{
  "d_mlp": 1792,
  "norm_place": "pre",
  "tie_embeddings": false,
  "optimizer": "soap_variant",
  "weight_decay": 0.0,
  "lr_head": 0.0101,
  "grad_clip": 2.0,
  "warmup_steps": 146
}
Each number is 128 + 32 x the weight over its row's rms, rounded and kept within 0 to 255. Layers, rows and columns count from 0. Numbers have three digits each. The size before them is the row's rms in percent of the matrix's.

# layer 4 attention query, 448x448, rms 0.0234, rows 223-255, columns 64-127
116:118131168143114156174103120034156165169130105084155058140089115143115142099146138098147178087138127146136179158106115110124091129131081096141100153171132121103099097106142087131145103133194164
093:130076160123146125169119106110105113083132119105110144088098130097135121134138151111140173173112083139119085158064108096108129105164116070169064114106137155202109149086103114175155147111140152
105:101121151151111143128059126154154124103106106099131133110107130167106123165129142148089106077136179146078110154107083079129127189111127047101117092125144115102146084120134109081146169193140139
104:176182118103130167165080118129053090154127168120045116085081108109146160166142075094152097110112094147126111099077118127164160094128138090146142165085115158212137135047083117112083095131123102
099:099185144079087174048173107124168119155111130099152087125177117099165118140154157139176135104161124172087115084076109137205141130154189089170127141108087115165160102115062161180087120125139124
101:139146105127148103115128154124179150144111116143148099115154111125113151091136169183129134181139079072183151115104111159147106131116083139104174088120077195064098143168163113092154104127149159
093:149146111133117140077172127149114155171108099125122099091080125118124119149187092144168149064081142141102117089090171150184155136143095152103151149188117153064154117162122120125104150175129136
098:131159108149132161109160104121089121085096132144132078063127185141142097129156128166176104166085105120135150101151093165148123113101096134137160146076144123118118123166117124180146117136058183
101:169102137166156172104093123130141117119134071116127171139113147127152124130142144133174143110128168168176153166164104094087101149000100176119139080153132122122128069144134081039146117143111118
096:100134180153101136116112125196122120074129138156105071144168159133199071127110126156091078135117155142081084157159096147156100066092130091099127129096165106104135147179090169076084094154157149
107:140153098114150113155125124175077076093147184107128179099140171120155118205088145133157150102113133114140075112168129113094116104138127136171170147110153153114035178162136171193133139165000120
099:128094132144162134135129109143097103181174155156090196111131147119162115138057153113088157144169145116087159112149070175085178066159097135136071141095141091098157064053125080050127147146181091
110:096086110126090143115129060102187131178137138125099156105123135175132147102068086112127135082114121157143122122095116159066077100031150130124098149192121092085165089149107105028149161159085110
103:128135118151173113111140120118158096132119158113144137095126153136129109136106127072152126122099151105139132119086065111134100139145085152104169054124127122134104124100141152143120120122144105
087:097134094099113123107180088105140058122103125106114123093128185095127141165072064153157091127153112110163098107157210188118158138172106078140093182124144171072152173142124175113133120133122103
094:076132112097165131130151152183135161094148151113120135116154084139151170126153192108151159182150159114101078134158135145091109198121157150084118148112130174131127137128183140143120145158140156
101:171143136162130127136091112143099061136123145195158142135142098135161196106132107064091086169112103135107178106186140144163104094135109101127128157133051092175146138153104110167072133036107164
104:137115111114041143149100161167096112146158119154159176134165110144136139105148125113133132124128122140096083071141167107124153107092137134125148108122094176150156201137185191109154081093123139
102:131041127206182146168092131133109136138187130079136136116138101119133096091121146173152089149148184091118143133123157127083153156090188127126102111130133089143131122131151181093097114108106123
110:176105128170110100097126178092156086132152110151143103128073124105148062101111144117113075138148167116114121184116142147111114183119095149140149151121162063147149149069193090100119133162126120
103:104145180087147145124139132132072143181116075156122119077143174087146090154152108207148120160083144114164107113132059097167087149069140091118182119137111146052161122152144162144156121145091130
112:114116178149114139120042074135183127134064123138143147154109128151081110111151156072107169139143126128176092140132106056080164152119176165161185165090149121179130162147147113173074100141065165
088:104079122152127102118125109184133050140127125153100162162135081137158139181165132147119138156157167136147134150143136136129100165107135113153032152111110116109129045122097101127129134075123095
093:049154170106148201155173130133144115140143130129082073101105124026065135132079125056131123191160111123112129124135136088086108073141104116120090118086104106099133138186119159137183147170072120
108:174119108112149117121073095119100088131123146097100123120159162128137155094144180094122139124132165139145162202145150110091078123100081110081160066161068142140137174132063158155099111117109129
098:153143131112127125095147103101115127094219144177167178142157168119146096155105133137092115112104111118171089118120099113053091081170107098101104128106050135097132124160143139127151111117181132
105:130144077100197173115100179161115190167099133161143166099167127129140161141133123130176092183121143123126110120093162146156176130126150090133112117165085129101144140174195101183172164158153173
097:127203120116128113081131138141115045181150159155113065143168119101123081098172119125090167109118115174043143123068094091153136093182167143124105119108143157158114095141129124097162122091047142
095:122110140155142135047135175130129149105149114152190060138134124140113137116087101153078172067123076145097119182198143134134149125130065116125111120155119173083150167146093143100076162160189127
096:103150141123081127137124093090182118129105128141195134121138099181073112103104134185128120182147165103162165140205086121083126170116094153155148116118200167108200112119209181131091077123193128
100:177131176133140171123109118153115099167122157097128222085089091143146054084155166175079106101173100136134126165135139126062113091125192115177113169134142130139103144185143101119100107064145131
108:095091157127133096139151097135118173117180097158107142103161107117140107094166151162154102176127160063189098141160157138098038113130058092102136063165127130132122144097182114176102116151140109
106:134150103149122147096119095148120161146130093072093112124140142056161109107172124134117182136095164114117123088150138109129132120200186097139148166067091153158123130132141169173147121144125176
# layer 4 attention key, 448x448, rms 0.0234, rows 223-255, columns 64-127
103:120081128145103144126124145105120145166140050075174131069082112148095100111178161144104204145113145148112221163061154135125122180153151113096103177152113126117128153114105098114146099070195132
086:134066074110127107108115088178123184114094138069117189074116150170123156143212095175162111130107109123143124111057120052124117135199133148098141130102159094100138137146141070144114132110115113
106:093105156142163087132158126170081100114181079151088148134114146113100189135131128150086070088111161174102103191145140132079124169063104044146127120135089125056114099136102125104145176129134130
104:169127139138090090081120156141093134143127141122125121126088087094141110138141117121158113146082073135180114113079129117161094085180183106120129177105118098165136141089123133190129116124109120
084:112167138144086151096192097144134140123100164125162156141121137136189076119121087083100092161111128135171136123147121160150117142150106110149169114119083179124134134143151146113085113144118148
096:134183101111119140063135155132138127086123118141148124124152136139129143151210120170124116108146130118105112176104068079085086122127044148128135065128127175081178137132094108127135122157110111
102:107168099126168121085191130121115117189122134086105086136156127125125122132165173136118126073155125085123144146115170148137106090126107173090119110141122237141160146114146067076091146159131224
103:165123089169086121108146086196120128124115131136078134115158152181133153132110100105121119147106191139160123187157120149111115129201116187133214139058122102163139124134111100186146157179096143
104:183080082137113107111100087130122115147154076119108119119100183108133143080087124111140180056151126115109116108136139122104069111035125158150134130142075123126127071153101039027148151119098134
094:138154135119172135087135121152165098104170149158166122132126121119126084095151128162071114112138110097167085197126115122103130137132133103139118154131213183203153138160131224143114094114172108
092:121143140080161138129153078169156145091130156095130109163185147142129083174102167110165151106137120145155083109187138092163096110118143190112165102126116188110100165123133138183142110105136135
109:110139193106197128158148197146113132155202135072103134115152105107154072170107129126147105102150124119131104093149078143102198062133051064115058097105119129145097080074150018136111152119181103
100:120079082138096147138198074110144143165138126112112091126150097146162063103135127107127132105136158104079139160114174166138109095105126118144087147188182171095147064105073134080105147089111105
102:139128088130107102141141136147108080097094160095125149165139169158152109104141148117130180154113100138166129097136090144143130133164087151152207109081154187141103141090134162170158183127078116
083:105076161152152136141148118119109113098098135142107125171116145136103079132073129115165064154212157125141068133192134100143118157178062081113117144109152155128132093100110169146112105145134102
090:110116132087139180173160102144116114098115133170126112156167076168106104128150153153131164186138142154050034164141157135107117049155153220162096122080217152118071154113181154148105102077113120
099:187183111110133124127108138067115078118131126213162128147088097112162151165127091064170116205085124136130145099125100101104087094111098127165127163123056065148141112106129108145159146124116086
091:174164104046069164159105130144090110164089164147135127091179063094146097187108130128097138111146133153136122100106093118093129130114170157154102104115047114123176141115157168115091107123127135
091:117132080141129139123122180163163118153085089048103174100072113106187121078080164138120130154127137131143112106155172159136168121094179092168082118065084139136132112118159129148101133108123094
102:102077114164122125190131166158181103137143100131172173112094169081152093087075125096115121086118125153146122150134174181157101150069119121142128187138133119136155147095178169055130125160189097
090:181122139089110188159113135105091120113107107135089084111151167130146182161108125194155105126085161166102118124188147113161159137113129137127137134109075107082124158165139139136109144120095108
102:115162132211132135157130129136087147154139085123126175109149090134113133106133138120171147143152111136113131106136119097043141153175190131153200172102217120094141144141155120152082081089099171
089:116103135116133091151091117158098119148116140117135147219141120159178109153136145121162136105113134173146113109136159103129107110122187126152125137082153149129031133143152109180155155134130092
102:091194094126121154169124178119149110125120197120091132184139127131106152129080108066158122157148124105047097113097123121083125076150124118124115126084136120101177141152159086135114140147104132
103:139156134115184080117105134148127080088153125115131064184127131143142135132144182164106126092112155129174105159157169133132170118124174062086141146131074124113101155141142133164128164144112134
091:108105129118121129108107098151129096125185162180124131170157112180138083135174153138165165112163194126181150147107078079098147110169098118089124067210094149151128160157130111125092139110116089
105:106156097071129151136124169184092165198101180150109147101161145084163133168170098126141082123161134128082144135150126134156162120126085039144094132091119165087121162126137127170142112131133123
096:168154137107144113152200101136143070123131164107125138155145149131143088125159154138087217108162137137058162115121140170122127082161160154155112134101195131168121162154181141127158077136072159
102:140096163148144138090094156072150107113119104100176064180123080138121161109150136141075130087111160108092096138110102157103163078128101068076108122096178132085156109137161109109118119083115094
096:131127079161082098140190132094171128081142078152190078105108145161175133120095138140165118158137098146033133154116101123026126114175127157135103096106195139073158088132148127147121065109120100
101:147134151109134150140176066123153141142090124115122226088119142119148077099139107136115141084173137100131147094154139136118142087079175157178103170090138121137083144159149142129104112065166116
097:179105190119133169127135136075127150072155144176123132135190114142145107165130113135124089197129130124202107115160160091131085082125035184127068037175128133125158127107117165125073086092138104
103:125140133157116097118118124115092152148146098081120084137124160114140158118175112110093219162118142180094146155124143149115135145147228120120156127116110102157159190117140154152139089097109143
# layer 4 attention value, 448x448, rms 0.0234, rows 192-208, columns 64-127
096:090157108124143098116127100160140112192139141088113060158120137148127173122152130086141139104100142086108169142115160104167126091093143165175161103119066118112126151133106098132144117141116110
103:118125152115118142180100151123114073122110142187057068115132165120080146144101110132141124111120148197160124135137100182156141143088117098123164127158075092157104154159130115128171136079102134
091:068116172165090089087196097135135138120121188097178145141128092180143074143120042139152150147151124129138140163093164106120112128154115127133103109180124117100135130074116140089089149101112180
097:127146140108096119149161168109125072136176142102109150152124161067158106111223140108157145152163066134106104156115160111132117076177132129110152140130074141064111082147118125208086163136183121
091:130071127138118126165062200200171115154141106062092140164159180102152116115173120131170101087114102147148153194124157091146128143148111107155148105184147113164107121128177142131141135191165147
095:178141102125103167153083064119178150124153104134135153118120117048155112109127174082128116128168122105162128138093125127110109184123140191121170123106066167134109144125172040117179139086108113
098:196096132114119061108124073113140094104114121136137153086129102067123135122130072073129142094177114125171153118100151136137094141097109209165146156147106125184117117146126096128126060084134085
100:136102106063109144073084116167123099184162225221154168128139082161136148159182124092109084112135162179155143122122123113150089152143105124077078159171101164166105156123104110154160097141073119
101:117152095147144102099156094086128112167147105118105109101129164147115143185156138129154097138147093182164180116060125178135097080112138122131144135178132150131184089144150115130127095151157118
093:128103091119173128142101139118109130186165095173120139151159131098106199133084102108151198085144113156119122099107109195104137126147055163144136191082126129064109131167167057200092161043099045
096:112136123147122069086144136137130114140105136104118158150104115140094163154141097145134107149084101134102117129099144144119103132148166131124113122109124118075121141165128161132093153163099192
092:155139093138157091154131142093100170176120079118102127114111113136113133123151138094197156152172177113113105095134155139156114114167122091162166105184135141119134133139107128151099068133095139
096:149082087161139121153117109226077102149154145130119133154095092155129156182089111170114092132162139145181045155136148138165087127209077134143112161159201125135119117086087146088135114070142138
094:081110153115126149126116152064180121122163152126189125151099170168133134163099177117167171092099151175146113106152150109121109139126148186103181185177169116169127082200090135086114066097129106
097:065052105171134147113088167163116134098141132145157128074066074121143160110135134165099095123105078109118165108117121103107092154098155132096174136091107131135128147116136171181138143116117105
096:130181186122129171132163145147117111106105110128101093133147150161133127145120175188064144128117133089126161051099106186091165158125089135147110127069108202111070088120125035108181100135100107
094:135117122157136113150125087090127142218158093150111175085098142111089142124125090178230073142129127196157099174129084153126125178146135090139156085159170120173138101160098063073161150140142156
# layer 4 attention output (transposed), 448x448, rms 0.0291, rows 192-208, columns 64-127
100:140142114122161113135171127080086084116113078188107091118088146159144119118143162211090146155108141164125094137162070100121135156171155148142077206109171135124151125139143163172107147143098131
101:105120132163096151097167098103118175133109109103131150122163119115100087169107110098104168119146131124120104156113139102122141105143178146123099112162177116089131102130063107101131095167110113
098:125120137100172172179058135131120150110093118148091088067121182128126178101134184109120087149130143132136119103164129124090167165131140115131094108086150121146124156134158157168130125156119105
097:104113181141076167132147150106170174081076108143170135130031119160094123070054069140097186155066171128205127130169111134158110177124120160190037118102200130144174130137133168079151147081120165
096:166162158141167104117170057100134129077100132162109099150105133121119158150138110140062196149140177143112081116131118153113100129168158162155139098050141123069142145120110100165133166150147123
094:109128118103136116123148166193068140113160117156125121110168143148122151184134100173173123140135152127055108131123172084091124078119106080127091136135213099105122128118107171161125146107166129
102:054179126104165190147180179117113191132170141119137075202119131180098106149161162159112161171091091141088093146153091114105190100140123113067100104103176167108132172112096171147123198172137144
103:076130147177163102117155200063133157087085078115097111188100158102126124139135158107132178095147117103166123156140201137086184107139140181138202138036147118152143190156127144113120140135150131
100:157117185112139188113112132154133128125119105181128141102146121137094109117057104144108143101129169149070092097175072111082139181094139093101130125090152136097101103099115098138140150154105167
092:099144153136077140139148121112148103078150131089161128157127120167133091155091108111120122162118103142180105185130115093173132175133151105099121155172075125145118136146116167056158078193123157
099:176152133095161147109108111123170160060115115131133117120138138104183088075149164110133150106140086147130150111149105134073102112115097100139164101144123125136118114055146103120151125138120098
099:156146137123130154042147135146077109135118129121182166162149180157118133099101107098066133098109114165122125167105132117188173138099119198108071163107115097148130129155169157090115173125091156
096:093143156105091134104189128087179168167086122155128092053100161148148081112143146105157144125079117127120103109134146079113145130112173085124176134128028130115139169213080152097111132166145172
095:130181067110105112087125111168114151180057127120067141092133168092122157144121100118073072158143133143105165128102123151123144096121131048099047097103097158111148149082179123111119168175086139
099:158177150102094126148168110143126116168081106139099105160159143053098110157136120087137160153190138162108132136113113120143136089135103095136152136180151138095181133108093142134125033105128152
097:128119072072155118126108106135102125064094140130163116142151083102147125159128126142219062165123093154188132206115092079120123097103156124128173116152097084175128146134115195106127175092182154
094:123191119102145125138146162120108146065034190102135112149178169153152140158137183076092191155122136098149125159143131142117174047126125151121116179073126149086125149123128134171137089172124076